config.toml
n_layer = 12
d_model = 320
n_head = 5
n_kv_head = 5
head_dim = 64
d_mlp = 1280
vocab_size = 16384
activation = "squared_relu"
norm = "layernorm"
norm_place = "pre"
norm_eps = 1e-05
positions = "rope"
rope_base = 500000.0
rope_fraction = 0.5
qk_norm = true
attn_scale = 0.142
bias = "none"
tie_embeddings = false
parallel_block = false
init = "uniform"
init_std_qkv = 0.036
init_std_o = 0.00735
init_std_up = 0.036
init_std_down = 0.00735
optimizer = "adamw"
lr = 0.00127
beta1 = 0.9
beta2 = 0.99
weight_decay = 0.069
lr_head = 0.00455
grad_clip = 1.0
warmup_steps = 210
schedule = "wsd"
decay_fraction = 0.577
decay_shape = "linear"
final_lr_fraction = 0.05
batch_tokens = 32768
seq_len = 1024
doc_mask = false
train_tokens = 322600000
steps = 9845
dataset = "wikipedia_en"
Each number is 128 + 32 x the weight over its row's rms, rounded and kept within 0 to 255. Layers, rows and columns count from 0. The size above them is the row's rms in percent of the matrix's.

# layer 5 MLP down (transposed), 1280x320, rms 0.072, rows 135-177, columns 160-239
size [103  28 101  99 105 100  92 103  95 109 106 113  97 105 101  99 102 108 100  96  98 127 102  37  87 106  97 105  97 105  92 110 102  95 106  87  95 100  97  99 108 104 105]
[[114 167 163 138 132 137 104 103 139 176  77 162  88  91 158 214 154 167 191 124 145 137 130 128 205 114 204 104 179  78 173  94 157 192 134 117 128 134  71 153 150 157 184 162 125  99 103  72 174 126 130  63 151 139 134 114 146 159 196 125 144 148  91 169 157 117 111 158 166  86 170 131 136 110 125 122 111 108  63 150]
 [113 223 136 154 124 152 136 123 151 110 114 148 153 122  83 136 119  89  98 160 157 159 192 124 157 145 107  82 109 140 109 195 175  95 122 153  72 136 120  74 143 120 124 147  58 177 147 128 117 130 129  78 110 118 137 146 117 115 101 114 103  72 135 101 134 145 161 116  98 150 109 156 100 102 125 114 112 155 149 128]
 [101 137 135 165 100 138 166 113 141 119 103  78 203 134 109 139 163  98 156 105 119 137 167 155 118 134 163 146 114 142 146  82 131 118 133 161  86 140 154 147 150 182 155 118 164 122 118 129  99 124 114  98 160 114 145 121 106 119 142 153 129  91 132  99 149 133 173  99 134 150  82 104 154 150 106 156 166 169 120  98]
 [ 94 174 100 148 176 102  98 144 161 165 153 127 117 139 170 116 164 123 133 196 137 135 145 140 114 237 131  94 152  79 162 177 138 138 141 129  87 122 152 135 130 145 160  92 117 100 130 128 153 165 116  83 127 143  96  99 104  59  80 146 132 119  17 120  81 155 119 106 121  98 162 135  59 136  92 157 130 168 116 121]
 [159 124  95  95 171 101 123 158  50 137 149 126 126 130 170 161 148 128 170 145  94  80 146 100 143 115 101 135 112 121  65 128 104 138 121 132 141 129 126 134  80 125 100 114 153 154 150 161 126 112 131 150 124 127 120  74 137  86  74  88 142 116 118  52  76 127 130  96  98 127 111 114 135 163 153 141 174 113 171 162]
 [127  58 103 108 119 157 139  92 126 123  91 107 133 148 125 111 121  83 138 161  82  96 177  52  80 135  93  45 114 179 148 116 111 180 164 149 119 133 145 167  74 162 124 110 165 129 136 124 132 135 122  69 137 144 116 144 126 118 106  83 160 132  57 224 139 125  99 126 118 151 123 160 166  84 150  78 202 169 119 145]
 [134 140 137  80 134 141 132 130 149 146 137 160  38  81 113 142 104  76 139  74 118 104 117 132 126 114 106 128 107 151 167 117 166 117 152 158 214 129  90  55 181 138 150 116  79 103 143 139 158 119 209  80 136 148  82 153 126 133 115 141 101 154 126 153 141 126 142 113 164 142 102 143 156 168 137  98 134 205 103 117]
 [128 135 126 124 163 132 121  75 143 105  95 179 109 123 179  91 128 138 156 121 125 139 107 169 115 158 122 119 181 151  97  79 163 114 159  92 135  97 118 162 126  98 184  61 144 130  59 132 104 125 133 162 126 114 129 115  83 114 148  73  72  89 101 184 116 169 160 186 167 106 118 125 134 100 155 109  87 128 136 186]
 [162 106  94 135 151 150  67 123 113 155 114 136 155 155 151 105 144  90 143 206 148 157  64 160  77 154 130 140  87 158 141  80  83 138 161 126 132 127 139 148 121 123 124 153 173 102 153 123 121 142 189 112 183 139 113  88 129 135 204 174 108 146 144 119 122 127  67 134 119 128 150 147 125 118  96 137 125 156 110 130]
 [137 130 104 163 140 134 128 129 138 144 199 128  96 125 118 116 143 111 109 135 119 119 143  60 148  90 159 138 150  55 104 132 117 135 134 137 133 123 111 125 142 156 139 172 139 149 111 165 143 128 119 177  95 114 163 149  91 138 173  84 109 208 172 111 176 154 105 158 149 143  76  90 141 104 125  84 109 150 122  86]
 [153 129 104  68 162 151 158  89 113 150 161 105 172 174  81 111 113 136 119 146 156 185 108  75 120 125 165 103  90 162 116 151 173 157 176 110 141 127 101 124 146  97 127 150 137 167 186 128 165 143  95 121 136 117 126  99 122 169 214 111 130 141 116 141 113 107 163  89 169 135  93 155 153 107 119 123 160  60 155 133]
 [181 108 149 169 128  77  90 165 194 187 136 164 139 154 184 103  71  99 146 156 131 128  89 162 113 122 126 160 108 104 133 123 110 100 130 139  62 117  94  81 139 118 172 132 140 125 150 165  95  97 124  95 133 131  88 121 124 143 107 159 154 165 220  90 159 182 107  83  64  83  88 119 162  99 109 161 127  95 133 118]
 [155 161 125 128 132 126  86 145 126 152 155  83 171 158 131 185 131 112 107 107 147 113 139  67 135 115 127  89 134  96 134 121  99  95 157 122  77 165 171 133 116 123 157 187 177 102 142 138 122  39 108 107 139  81  98 113 166 145 104 114 182 128 119 145 179 214 113 128 126  73 144 127 218 157  88  75 182 170  98 161]
 [149 150 109 139 143 150 127 152 172 179 128 115 112  85  96 137 116 126  96  93 154 151 154   0  69 112 120 108  64 101 146 125 121  68 134 141 203 149 125 167 118 107 114  73  81  59 138 197 163 158 194 103 163 136 146 108 129 118 113 162 112  61 140 186 108 152 185 138 109 152 119 124 112 170 127 124 108  93 136 150]
 [151  76  83 130 126 148 159 114 116 170 147 147 164 134  97 139 128  85  97 136 147  89 155 196  66 120  93 121 115  65 170 176 160 130 188 118 107 114 124  89 125 145 137 146 104 173 169 104 183  88 124  88 142 136  80 117 120 175 137 102 149 127  66 115 178 171 100 137 147 114 122 110 150 120 130 130 126 132 115  76]
 [198 131 104 189 174 124 173 107 146 147 181 150 165  75 121 145 120  66 106 142 155 167 107 162 126  93 107  98 113  93 127 156  94 158 191 172 157 140 141 132 131 143 121 173 114 128 119 166 136 155 150  74 147  95 119  83 135 119 176  97 109 159 161 130 110 138 102 110 106  72 101  86 123 160 142 123 110 136 130 122]
 [144 177 107 108 161 105  92 156 135 112 111 194 173 106 145 135 140 155 126 182 127 109 126 124 126 151 140 160 149 108 114 150 102 116 142 143 121  98  92 105 130 164 185 153 165 115 190  94 132 147 140 100 101 126 127 127 126 133 128 141 141 197 168 112 143 154 129 167 110  99 186 100 140 148 176 158 106 113  92 149]
 [142 128 132 124 103 117 131 112 157 155 152 152 135  38 100 210  64  76 138 101 122 140 149 115 138 100  98 144 133 162 115 121 130 156 159 117  85 125 136 122 129  98  81 197  81 119 146 147 159  92  87 121 117  94  86 140  79 109 146 141  98 136 155 172  94  87 114  98 157 110 100  85 114  76 149 124 157 138 169 163]
 [127 180 137 138 147 119  83 146 186 188 159  75 132 125 137 130 115 116 127 114 173 176 100 200  83  66 157 130 107 150 121  98 159 133 131 137 132 161  90 155 130  73 122 116 110 175 110 127 158 104 150  86 116 100 148 143  88 135 156 101  78 146 170 108 168  66 115  84 140  50 142 161 144 152 111 103 163 153 160 127]
 [110  93 160 144 125  93 137  80  88 134 169 213 120 155 119  99 168 129 138  94  83 193 192 135 130 124 105  99  59 118 115 127 106 110 150 109 108 155 121 166 104 153  92 140 132  80  85 130  98 157  78 100  67  87  93  91 137 162 124 138 143 140 156  95  79 100 120 175 118 121 106 120 113 133 119 120  96 111 140 118]
 [141 148 112  92 173 143  85 100 167 197 142 151 176 127 200 139  88 141 143 135 151 133 143 106 123 101 144 124 115 115 133  81 108 137 145  86 156 108 145  76 109 153 107 110 210 139  81 125 117 141 146 175 162  80 212 107 168  70 195 134 134 183  88 149  76 162  99 159 101  70 122 197 149 124 104 121  91 135 166 134]
 [149 126 156  82 142 132 137 153 119  59  89 153 137 160 107 148 133 106  96  85 144 155 122 185 144  99 100 129 145 133 139 146  74 128 131  80 156 170 110 176 136 128 141  87 170  73 129 178 185  87 135 120 116 162 121 115  47 147 105 168 116  67 222 113  86 198 101 178 163 195  75 105 168 122 136 132 182 120 116 105]
 [164 103 138 109 129 120 139 142 168 165 106 104 138 116 118 120 124 159 114 144 145  81 111  63 142  95   0 123  86 142 125 108 146 138 127 145 125 106 123 112 143 117  97  94  99 115  66 136 130  82 122 125  93 125 131  88 123 118 102 145 153  76 123 128 130 136 120 140 112 117 116 164 157  96  76  91 110 112 109 131]
 [200  88 138 142 148 124 160 146  97  73 153 149 162 152 117 158 124 147 122 150 133 143  82 147 133 137 169 123 150 132 129  78 184 100 115  77 127 181 154 162  89 148  88 131 194 116 156 120 146 185 101 103 158 123 119 116 105 102 130 111 142 139 132 135 146 159 129 158 110 164 114 163 157 156 145  92 118 153 185 145]
 [130 133 117 133 137  74 126 111  64  90 115  92 174 111 168 165 190 162 140  95 169 132 130  83 160  74 111 116 119  84 102 125 155 183 162 156 117  97 110 139  71 101 133 143 101 108 185 103 117 102 205  89  51  82 137 133 149 129 158 130 132 144 149 139 142 124  55 169 147 135 162 103 141  54 169 192 125  99 171 129]
 [127 168 121  98 101 121 142 110  93 120 112 132 128 129  98 119 135 110 138  98  95 146 193  91 148 116  66 113 105 155 119 119 144  95 152 104 144 126 115 123 181 153  83 155 125 175 108  66 194 143 206 145 126 136 173 122 155  70 206 159  93 134 154 183 150 167 143 106 126 112 113 116 135 168  93 145 117 128 133 154]
 [154 150 140 122 192 151  96  83 173 149 176 163 122 161  77 129 112 150 203  95 169 172 129 118 105 123 124 119 123 100 110 105 128  86 184 121 114 116 170 159 179 153 111  94 183 176 147 126 151 189 129  89 118 117 115  64 123 154 134 115 160 135 159 192 145 155  97  98 118 142 162 174 112 132 119  81 123 220 132 172]
 [201  98 148 167 135 101  72 140 104 131 121 149 130  91  57 127 107 117 112 111 134 162 169 109 176 105 144 180 114 124 129  94 122 129 161 165 125 153 117  90 131 154 118 102 155 133 108 135 143 156 114  53 125 131 170 152 108 118 174 149 140 116 117 192 138 106 210 114 118 138 154 150  87 127  93  99 109  97 235  81]
 [ 88 130  88 171 116  72 168 173  93 100 154 104 176 144 110 102 132  97 128 149 160 143 154 139 120 138 107 124  82 108  87  93 168 184 143 142 108  86 120 137 124 165 124  63 104 120 100 113 110  88 180 106 172 127  92  92 105 132 134  85 161 103 173  96  88 136  90 124 166 157 154 146 134 139 174 124  86 156 141 108]
 [ 82 103 116 105 149 111 131 103 135 127  92 140 183 108 141 101 107 173 198 142 179  64  91 125 116 161 148 148  94  86 168 113 167  96 128 150  94 161 122  39 125 132 157 197 200 159 117 171 109 180 140 117 157 133 112 145  69 133 163  66 184  73 173 120 113 167 157 114  96  97 143 111 118  80 110 154  66 180  88  88]
 [137 141 134 170 138  69 130 159 123 170  93 152 129 112 107 150  85 101 155 130 146  89  84 153 152 166 115 164 135 126 144 106 171 113 194 148 159 155 144 127 189  88 203 115 212 131 103 105  94  68 131 140 120 143 119  87 113  82 147 171 134 104 147 110 178 139 172 113 163 144 170 127  97  71 105  19 130 143 216 148]
 [150 159 104 109 123 135  99 140 129 120 153 128 155 132 141 133 134 107 186 139 117 113 105 137 120 188 115 159 172 116 104 151 105 156 108 128 135  87 108  85 129 133 177 132 117 124 125 102 134 137 139  82 137 184 113 146 221 143 129 117 121 123 175 180 122 115  86 143 138 141 188 146  64 123  89 151 103 149  91 147]
 [192  94 101 169 102 113 145 106 146 114  83 102 176 124 174 125 139 106 114 166  80 149 154 193 140 117 103 141 120 171 127 168  51 201 126 104 117 105 169 140 121 151 104 133 129 145 172 122 134  85 178 163 107 128 183 152  92 168 145  56 132 121 132  64 127 162  95 156 138 159 105 135 115  94 147  87 127 128 103  95]
 [122  94 118 109 106 144  90 106 114  98 134 147 113 150  95 109 121  79  85 128  84 107 108  40 145 105  93 112 130 127 118 110 126 124 138 104 144 148 133 135 109  94 176 141 138 158 131 132 114 145 183 113 157 141 174 123 131 120 118 144 118 165 150 133 103 152 133 115 138 108  96 148 132  99 175 125  98 143 141 131]
 [129 118 152 134 133  86 133  87 124  93 129 167 152 125 130  93 119 112 117  87 100  44 148  20  90  91 112 139 111 188 121 108 111 166 167  79 242 102 160  87 156 150 189 130 137 111 122 154  71 158 136 130 121 119 136 112 129 120 124 145  97 172 151 125 186 173 121 108 121 106 137 112 123 151 124 140 112 139 134 127]
 [108 107 155 152 145 149 124 100  68 196 132  95 159 164  96  93  89 160  61 117 128 116 112 116  61 159 143 135 101 186 138 133 103  99 161 141  86 114 181  72 162 126 111 171 171 152  71 127 103 162  86 158 153 145  93 118 105 162 164 114 134  70 131 152  93 128 148  88 102 152 101  84 139  93 115  96 168 144 105 124]
 [146 142 151 138 125 109 122  70 167 202 132 139 147 133 119  67  55 148 163 123 154  76 141   0 122 134  75 161 171 152  99 136 152  95 161 140 153 114 112  92 156 126  89  78 146 125 129 123  65 146 150 153 115 166  96 134  83  77 100 157 152 105 174 115 154 131 129 135 118 114 167 197  79 113 152 131 149  96 200  96]
 [ 79  92 154 159 114 124 147 148 126 153 137 124 111  93 129 146 129 126 152 176 183 109 201  46 144 113 155 128 140 152 130 124 135 162 143 118 123 117 127 143 181 119 140  75 115 151 106 119 130 142 101  63 149  96 119 158 125 119 164  94 158 138 130 127  93  65 123 163 161  67 144 120 202 158 148 152 112 153 167 153]
 [137  86 165 143 137 136  86 102  87 132 115 118 132 159  80 168 161 108  95 120  95 140 140 121 125 154  76 175 149 162  94 147 165  96 180  89 132 141 125 154 135 133 131 154 119  92 124 127 127 123  93 114 116 123 107 187 188  58  96 161  77 127 102 151 139 177 121 106 138 151 163 145 133  96 129 104 126 127 128 118]
 [122 148 177  95  90 121 136 142 135  70 131 147 117 110 151 148 147 143 153 128  86 128 101  84  97 107 101 115  93 108 110  82 181 141 155 176 114 126 156 130  90 174 159 170 129 159  85 134  66  47 135 156 149  86 164 146 163  97  88 101 125  96 106 147 141 153  92 169 143 167  79 110 110 139  96  96 109 112 126 131]
 [138 119 126 123 161 133 108 101  79 129 196  89 144  90 116 110 133 188 172  96 131 158 163  65 106 175  95 100  63 119 139 164 122 107 124 101 124 139 139 102 140 126 141 130 195 108 141 110 146 129  98 135 126 166 213 157 138 155 113 117  88 145 157 169  94 152 145 118 104 155 149 130 212 156  76 107 116 147 141  63]
 [180 119 131 114 127 160 115 137 101 116 110  77  82 131 161 144  92  84 172 158  86 144 107 146 167 115  97 157 121 174 133 210 105 147 156 140 107  87 126 151 149 109  94 158 128 136 129 161 154 143 100 149 152  88 146 157 112 119 174 179 117 128 115  79 119 166 167 140  72 147  92 132 127  90 117 151 118 191 120 126]
 [105 143 121  97 209 119 126 127 156 126 134 141  85 135 154  83  88 110 170 170 107 132 141  27 123 176 159 170 140  70 127  96  89 172 162 112 136 116  98  77 121 165  86 167 119 116 142  78 125 164  84 145  59  94 129 208 162 168 145 132  91 162 100 191 121 137 100 130 182 124 140 188 125 100 206  79  89 167 127 124]]
# layer 5 MLP up, 1280x320, rms 0.0784, rows 136-177, columns 160-239
size [ 37 103 101 104  99  89 100 102 106 106 116  96 108 101  96 100 101  97  93  98 125 109  38  85 106  93 107 102 106  95 112 102  95 133  88  93 100  96 100 106 106 104]
[[110 145 128 126 115  76 128 154 151 121 170 195 150 148 112 120 118 163 116  72 194 208  59 164 167 135 204 184  99 155 125  63 174 142  96 143 119  98 121 168 149 126  62 133 125 172  88 169  97  80 109 134 101  95 175  79 152  85 175 131 168 101 108  98  99 118 109 156 162 161 133 101 129 142  97 174  59 162  61 107]
 [ 90 140 220 114 139  76 124 138 159  78 187 144 155 210 154 139  90  91 116 122 112 173 142 138  99 190 139 150 121 150 121 103  83  94 113 123 176  95 150 108 164 128 128 150 129 142 129 108 153 149 197  86  75 142 125 103 125  83  96 178  52 147 122 160 128 151 138  56 116 116 103 106 103  70 113 124  94 127 128 172]
 [132 126 164 131 118 152  92 152 123 109 205 158 148 181 123 139 103 119 145 110 137 142 153 138  95 148 130 165 115  49 107  89 104 120  77 116 210  85 159 111 151 128 134 182 142 142 145 135 104 123 114 156 118 151 156  85  70 130 148 107 168 143  68 122 115 120 141 102 125 129 131  86 110 152 152 100 128 129 142 115]
 [153  91 127 106 132 143  84 165 117 122 111 198 157 109 173 126 163 136 183  77 154 143 128  92 158  96 152 123 106 128 141  78 111 155  94 138 125 159 158 118 149 131  85 124 105 142 103 146 173 185  13 181 137  97 132  95 143 140 145 151 162 146 117 134  96  77 146 180 141 185 104 105  70 215 115 106 161 142 136 125]
 [ 96 140 107 138  47 110 200 172  80 102 142 108 107 126  96 126 182 146  92 152 177 115 119 122  72 155 110 125 198 161 120 145 155 183 111 156 116 106 135 132 154 136  97  93 117 118  69 123 123  98 126 126 120 153 123 116 161 122 125 123  98  39 115 129  99 171 172  85 165 126 162  73 128 153 113 178 150 116  98  98]
 [199 166 159 125  92 150  80 171 130 119 199 138 121 174 147 113 155 224 116 120 159 159  83  72 125 141 146 192 186  61 125 143 132 137 114 156 109 132 170 195  77  62 106 160 164 152  59 105 153 120  82 139 181 186 131  93 153 137 162  98  91 112 156 124 144 148 118 150 137 145 166 150 100 199 134 111  84  87 170 146]
 [156 164 132 132 158 167 188 139 203 148  78 107  89 135  87 150 168 133 126 111  96 133  65 125  82 143 182 108 116  95 187 141 109 119 138 133 125 145 146  49 122 150 132 115  85 109 223 166 104 108 146 135  92 146 168  43 126 147 106 171 136  62  82  60 115 126  61 164 101 128  89 104 129 149  94 155 123 120  92  93]
 [148 165 106 167 121 101 165 136 185 117 160 118 207 130 149  97 133 165 169  94 158 127 137 129 141 155 131 143 177  73 169 135  85 171 125 148 143 142 152 139 112 150 156 133 130 110 120 102  85 127  61 161 152  68  82  88 145 125 151 146  93 115  69 164 186 100 143 148 133 110  97 101 160 165 124  85 128 132 123  43]
 [ 92 137 143 132  89  36 129 160 152 161 145 152 173 174 124 181 175 124 160 103  61  78 100 118 179 171 183 128 104 133 114 112 131 110 103 211 113 131 140 125 139 143  96 146 169 115 101 133 136 150 142 157  97 128 185  93 141 117 140 182  98 137  40 139 162 149  84 123  53 163 156 114 117 102 122 143  66 173 124 133]
 [109 220 179 118 121  80  99 151 136  81 157 180 135 162 132 109 135 131 148 130 124 155 142  93 109  83 143 116 140 172 166  94 130 129 117 161 160 116 139 134 119 133 185 139  90 140 108  98 152  22 117 141 160 140 182  93 153 118 116  85 102 122  64 154  92 137 135 144 135 179 139 178 125 157  97 143 139 100 142 131]
 [111 119 122 117  48  76 157 162 118 123  68 122 134 110 108 104 134 139 141  45 219 141 146 141 134  64 157 161 131  92 160 120 152 171 142 153 189 132 200 120 157  88 128 118 131 183 162 106  68 105 106 106  90  93  97 124  80 108 146 152 113  70 102 127 181 111 172 123 142 126 144  41  69 115 131 103 135 119 102 117]
 [133 180 151 132 184 129 138 129 163 136 140 111 135 121 109  57 143 124 163  96 146 108  85  99 106 137 127 134  85 152 107 114 157 141  95 114 118  89 100 122 167 117 149  81 132 179 141  75  81 146  72 178 101 117 127 119 162 169  82 149 133 161 147 163  94  49 126 135 106 153 119 101 129 147 103 156 146  64 138 109]
 [130 183 116 122  71  90 157 178 123 117 114 224 111 166 145 131  92 151 142 110 107 129 142 102 144 111 132 115 164 145 113 127 113 113 173 148 145 107 177 141 153  91 115 171 162 180 116  83 142 145 143 154  77 130 123  99 146  89 119 127  96 102 123 156 111 126 121 140 135 170 143 152 107 193 109 199  80 101 158 127]
 [128 144 205  99 126  83 160 136  86 125  95  79  98 129 101 137 123 100  76  87 153 211  73 113 169 164 155  70 121 179 126  72 136  85  95 188  91  75 147 166 188 104 113 120 153 121  85 120  85 111 137 200 111 130 155 114 131 128 106  99  84  53 115 134  95 135  70  92 103 148 200  91 102 123 152 115  85 150  60 153]
 [186 132 171 118 121 125 182 149  63 163 155 164 105 156 180  80 167 157 123 110 154 176 106 160 149 119 161 120 125 142 135 174 122 118 141 120 207 140 167 133 123 142  94 161  82 117 134 135 144  85 104  49  55 155 108 113  96  97 171 175 108  86  95 159 123 103 103 144 103 103  75  92 102 154 137 190  97  82 145 106]
 [100 181 129  37 129 115 100 144 147 154 163  95 122 128 166 161 124 116 142 140  94 112  49 158 190 139 156 181  96 174 134 139 127 127 130 133 139  90 159 188 158 142 103 136  90 119 134 112  99 110 125 127  54 166 129 106 187  90 146 102 123 158 147  81 130 160 127 149  86 155 126 119 154 132 159 120 146  73  73 101]
 [108 141 135 142  90  58 141 133 136 115  83 157 167 136 106 122 120 131 113 182 130 158  67 125 145 168 152  85 120  98 121 150 194 197  92 119 168 116 212 100 164 157 163 147 169 157 125 114  87 133  76 101 171  89 123  82 107 126 106 117  63 117 167 129 125 108 167  78 140 158 131  77 145 132 109 101 124 176 172  84]
 [145 171 157  87 110 130 108  82 145 108 141 168 148 178 144 188 154 186 134  85 159 112 101 171 160 163 179 114 166 101 155 136 111 118  84 118 136  65 137 129 111  84 131 139 150 151 154 148 123 130 102 141 176  59 139 137 163 136 163 111 105 146 103 143 142  83 179  98 154 111 131 159 130 124  61 141 137 110 160 164]
 [111 117 128 115 156  90  94 130 161  88 123 165  97 115 137 179 172 155 114 129  80 117 115 124 146 148 131 134  99  95 141  84 131  41 128 133 166 109 142 100 175  64 186 177 178 107  63 105 119 104 147 162 139 144  97  99  74  92 135 204 114 105 141 117  85 155 135  99 201 114 110  54 119 123 111 121 127 130 151 128]
 [108 160 131 134 180 138 138 163  95 178 158 204 129 128 146 117 160 147 157 114  90 136 122 135 110 217 107 149 194 156 138  86  82 147 120  67 149 107 135 117 142 114 164  83 111 197 158 133 134 122  82 141  90 104 151  95 104  64 127 135  91  62 118 144  91 105  88 144 103 122  59 149 120 104 120 143 138  96 158 101]
 [131 150 146 163 112 136 106 111 131 183 167 113 106 106 132 116 115 138 161 153 115 129 117  55 130 163 153 124  96 118 124  67 169 129 125 165 102  64 140  96 121 148 112 171 101 185 128  91  58 132 107 141 169  93 105 127 227 116 128  88 158 210  36 158 160  93 147  60  78 110 171 123  67 134 114 130 118 141 137 140]
 [107 191 133  81 140 135 181  64 131 125 131 200 115 160 115  95 127 202 149  79 182 118  97 110 117 206 145 141 134 154 184 141 173 133 104 109 170 117 180 131 178  90 148 112 167 211 103  91 147 103  93 120 148 116 112  48 117  95 118 136  88 126 119 148  90 120  91 112 109 165 143  96 180 212  94 100 101 140 149  50]
 [ 84 115 113  86 132 113 135 196 129 150 146 146 114 201 180  84 214 180 153  57 131 162  74 112 147 157 182 124 104 143 137  93 162 147 106 153 100 108 193 179 162 114 158 183 124 180 128 102 121  91 117 117  91 138 109  64 138 118 164 130 133 103 100 134  75 109 106 136 116 101 135 137 109 171  72 154 123  89 117 113]
 [139 161 151 166 162 144 152  43 115 125 135 101 169 127 109 152 155 196 116  90 114 167  93 105 161  72 182 197 189 150 154 103 135 105  70 123 117 157 134 191 127 134 100 174  80 146  99 119 146  30 134  92 131 110 174 143 184 141 119  80 151 144  84 144 103 127 165  83 144 127 131  91 110 163  23 120 145 113 111 145]
 [131 134 127 167 156  97 101 116  96 131 102  95 105 137 128 118 195 176 193 127 172 121 103  93 111  87 130 139  97 108 122  91 118 165 158  91 178 122  92 227  87 128  73 132 148 220 141 156  93 169  62 138 140  87 114 118  88 118 162 164 132 103  95 148 110 153  80  99 133 133 163  97 104 127 158 110 120 104 109 116]
 [141 198 146  94 124  97 129  85 128 165 137 105 155 133 127 171 162 145 142 143  83 102  70 159 141 172 163 122  79 113 115 147 114  64 151 158 123 117 139 178 169 151 100  97 181 138 130 136 120 114 105 177 138 136 146 112  96  74 121 162 117 154  99 128 114 169 130 125 145 131 145 119  95 146 111 101 128 162 128 120]
 [ 99 133 183 131 121 128 132 113 126 125 168 127  97 180 115 172 151 119  95  69 112 127 131 192 155 117 168 174 136 154 127  95  79 114 100 157 192  97 153  86 156 145 155 119 122 121 159 109 144  90 141 102  91  92 145 122 114 147 120 178  74 154 110  94 107  98 158 107  91 130 156 121  99 130  86 113  78 144 126 117]
 [203 195 123 122 137 103  87 111 159 129  72 155 188 104 147 120 112 138 197 149 108 157 104 125 158 120 154 133 154 100 163 159 176 134 141 113  94 137 156 127 110 130 133 179 120 133  86 185 130 107 176 170 110 166 173 106 102 108 174 160  79 121 121 144 157  67 132 159 116  97  93 104 128 135 100 107  97 143 152 122]
 [128 121 163  77 127 137 113 107 136 106 160 182 156 157 184 146  90 104 168  90 144 156  91 102  88 118 160 106 117 143  85  87 230 176 119 165 165 115 158 110 166 163 119 136 163 143  91 113 106 120 149  79 138 122 140 131 163 122  95 113  92 136 152 123 141 128  85 116  73 131 124 165 120 178 124 167 137  91 114 119]
 [184 143 109  56  96 168 117  77 104 148 134 173  81 141  87 116 161 118 108 131 154 103 118 180 130  98 125 146 144  74 135  96 126 105 103 144 101 107 128 183  82 114 114 175 156 165 153 139 101 115 169 113  94 100 190  32 109 158 152 129 120 151  71 137 128  76 154 154 122 121 127 121 168 116 137 108 160  95 134  95]
 [156 173 111  97  96 139 132  79 144 134 164 107 111 120 134  80 146 128 145 127 156 120 117 150 121 197 132  96 134 108 111  62 143 163 118 122  94  86 139 124 127  92 101 115 159 101 122 118 177  58 133 154  73 101 137  50 133 123 133 130 132 127 163 126  87 135 112  86  59 115  70 112 113 149 115 102 118 176  50 102]
 [186 157 108 182  76 145 107 186 145  98  80 151 205 154 170 127 131 149 139 178 166 108 122 177 178 161 152 129 190 183 153 158 136 123  84 122  83 115 151 126 134 144 141 149  94 175  88 142 145  84 142 194 144 113 137 119 123 126 111 113 136  96 122 105 163  73  94  84 136 120 102 113 118 133 133 122 122 121 112 123]
 [130 120 124 122 128 144  81 172 105 173 110 145 121 140  80 129 106 126 160 133 144 160 132 111 195  86 137 156 151  96  96 156 139 145 103 134 160 141 223 170 197 148 112 123 134 175  85 123 109 158 137 123 133 112  96  96  97  78 125 114 185  98 116 143 109 150 118  81 143 112 135 149 130 178 111  98  94 179  78  99]
 [124 160 180 139  89 102 118 129  65 191 167 135 167 137  84 168 161 100 184  99 111 152 125 123 177 135 123 136 113 130  83  91 178 103  89 122 148 147 185 195 134 127 129 136 172 169  88 150 137 128 122 153 165 108 102 124 123  69 108 125 151 131 142  79 145 106 129 145 147 120 118 151 120 136  44 118  89 123  96 107]
 [118 116 127 102 102 117 169 151 130 109 213 139 123 120 140 103 162 150 134  70 160 176 143 120 125 107 164 202 121 144 113  95  82 127  95  86 156 139  91 174 100 128 113 165  78 135 109 138 148 111 161  61 129 166 149 107 154  78 142 143 163  96 100 119  84 109 153 148 109 160 143 122 204 118 130 135 143 157  97 102]
 [142 138 152 106  79 104  89 129 149 131 169 103 137 144 155 194 163 120  63 175  96 174  84 107 135  93 131 140 174 101 204 131 131  86 122 119  97 113 191 173 136  95 137 132 145 129 122 157 149 138 109  88 140 148 146 113 118  93 115  86 140  88 110 133 124  81 127 177 135 152 127 156 149 163 134  87 109 137 156 185]
 [147 114 182 122 107 154 127 118 161 139 133 157 149 153 121  97 101 101 122 155  72 139  90 105 181 190 151  95 154  89  88  96 119 125 111 108 185 136 161 153 147 106 149 149 107  93 128 177 146 100  87 117 177 146 128  86 117 141 119 124 117 145 130 122 105  95 170  85 158 150 169  89 132 174  68 156  71 126  61 136]
 [144 144  63 163 100 182 108 132 131  93 170 156 123 138 178 137  72 120 154 129 154 120 108 126 117 115 122 103 123 183 178 115 120 114 105 136 192  98 126 147 139  63 164 136 117 107 164 199  52 166  95 178  88 135 140 107 101 105 108 153  57 150 138 105  88 159 138 109  90 208 154 108 113 136 106  93  50 129 136 104]
 [133 137 116 153 171 100 121 116 182 198 119 183 107 172 158 128  37 131 186 172 180 138 102 125 101 115 204 180 126 109 142  98 171 135 126 147 193 156 129 146 149 144 165 206 134 119 143 145  94 130  63  93 162 121 128 122 171 153 165 116 116  92 132 142  82  78  91 174  80  77 115 135  81 124 114 142  92 132 171 164]
 [128 163 168 160  98 127 115 165 122 136 147 131 165 194 108 110  79 169  85  64 124 137  96 115 130 149 140 122 134  86 138 165 158 138 117 159  71 183 199 190 176  59 142 159  93  93 157 104 135  58 149 180  98 186 133  64 118 134  70 168  62 113 165 142 109 108 138 101  97 101  88 141 186 110  65 114 124 159 122  50]
 [169 201 117  81 154 152 141 121 185 137 113 130 127 178 206  75 110 136 162 126 143 135  71 215 161 155 112 155 109 131 133 131 143 135 107 117 184  66 177 158 115  78 118 167 114 146 123  96  93  97 148 127  81 109 203 127 113 100 108 131 172 108 134  61  94 120 153  99  77 108 173  55 197 133 117 163 165 124  87  91]
 [139 154 168 146  99 112  87  86 140 160 108 159 109 165 162  64 108 157 117 147 109 145 140  85 158  97 184 148 116 106 145 123 137 122 101 127  86 166 180 136 148 128  66 153 154 118  84 115 105 100  99 160 145 170 150 158 143 116 106 173 106 138  92 113 133 147 114 194 112 145 135 139 150 133 120 170 130 106 145  56]]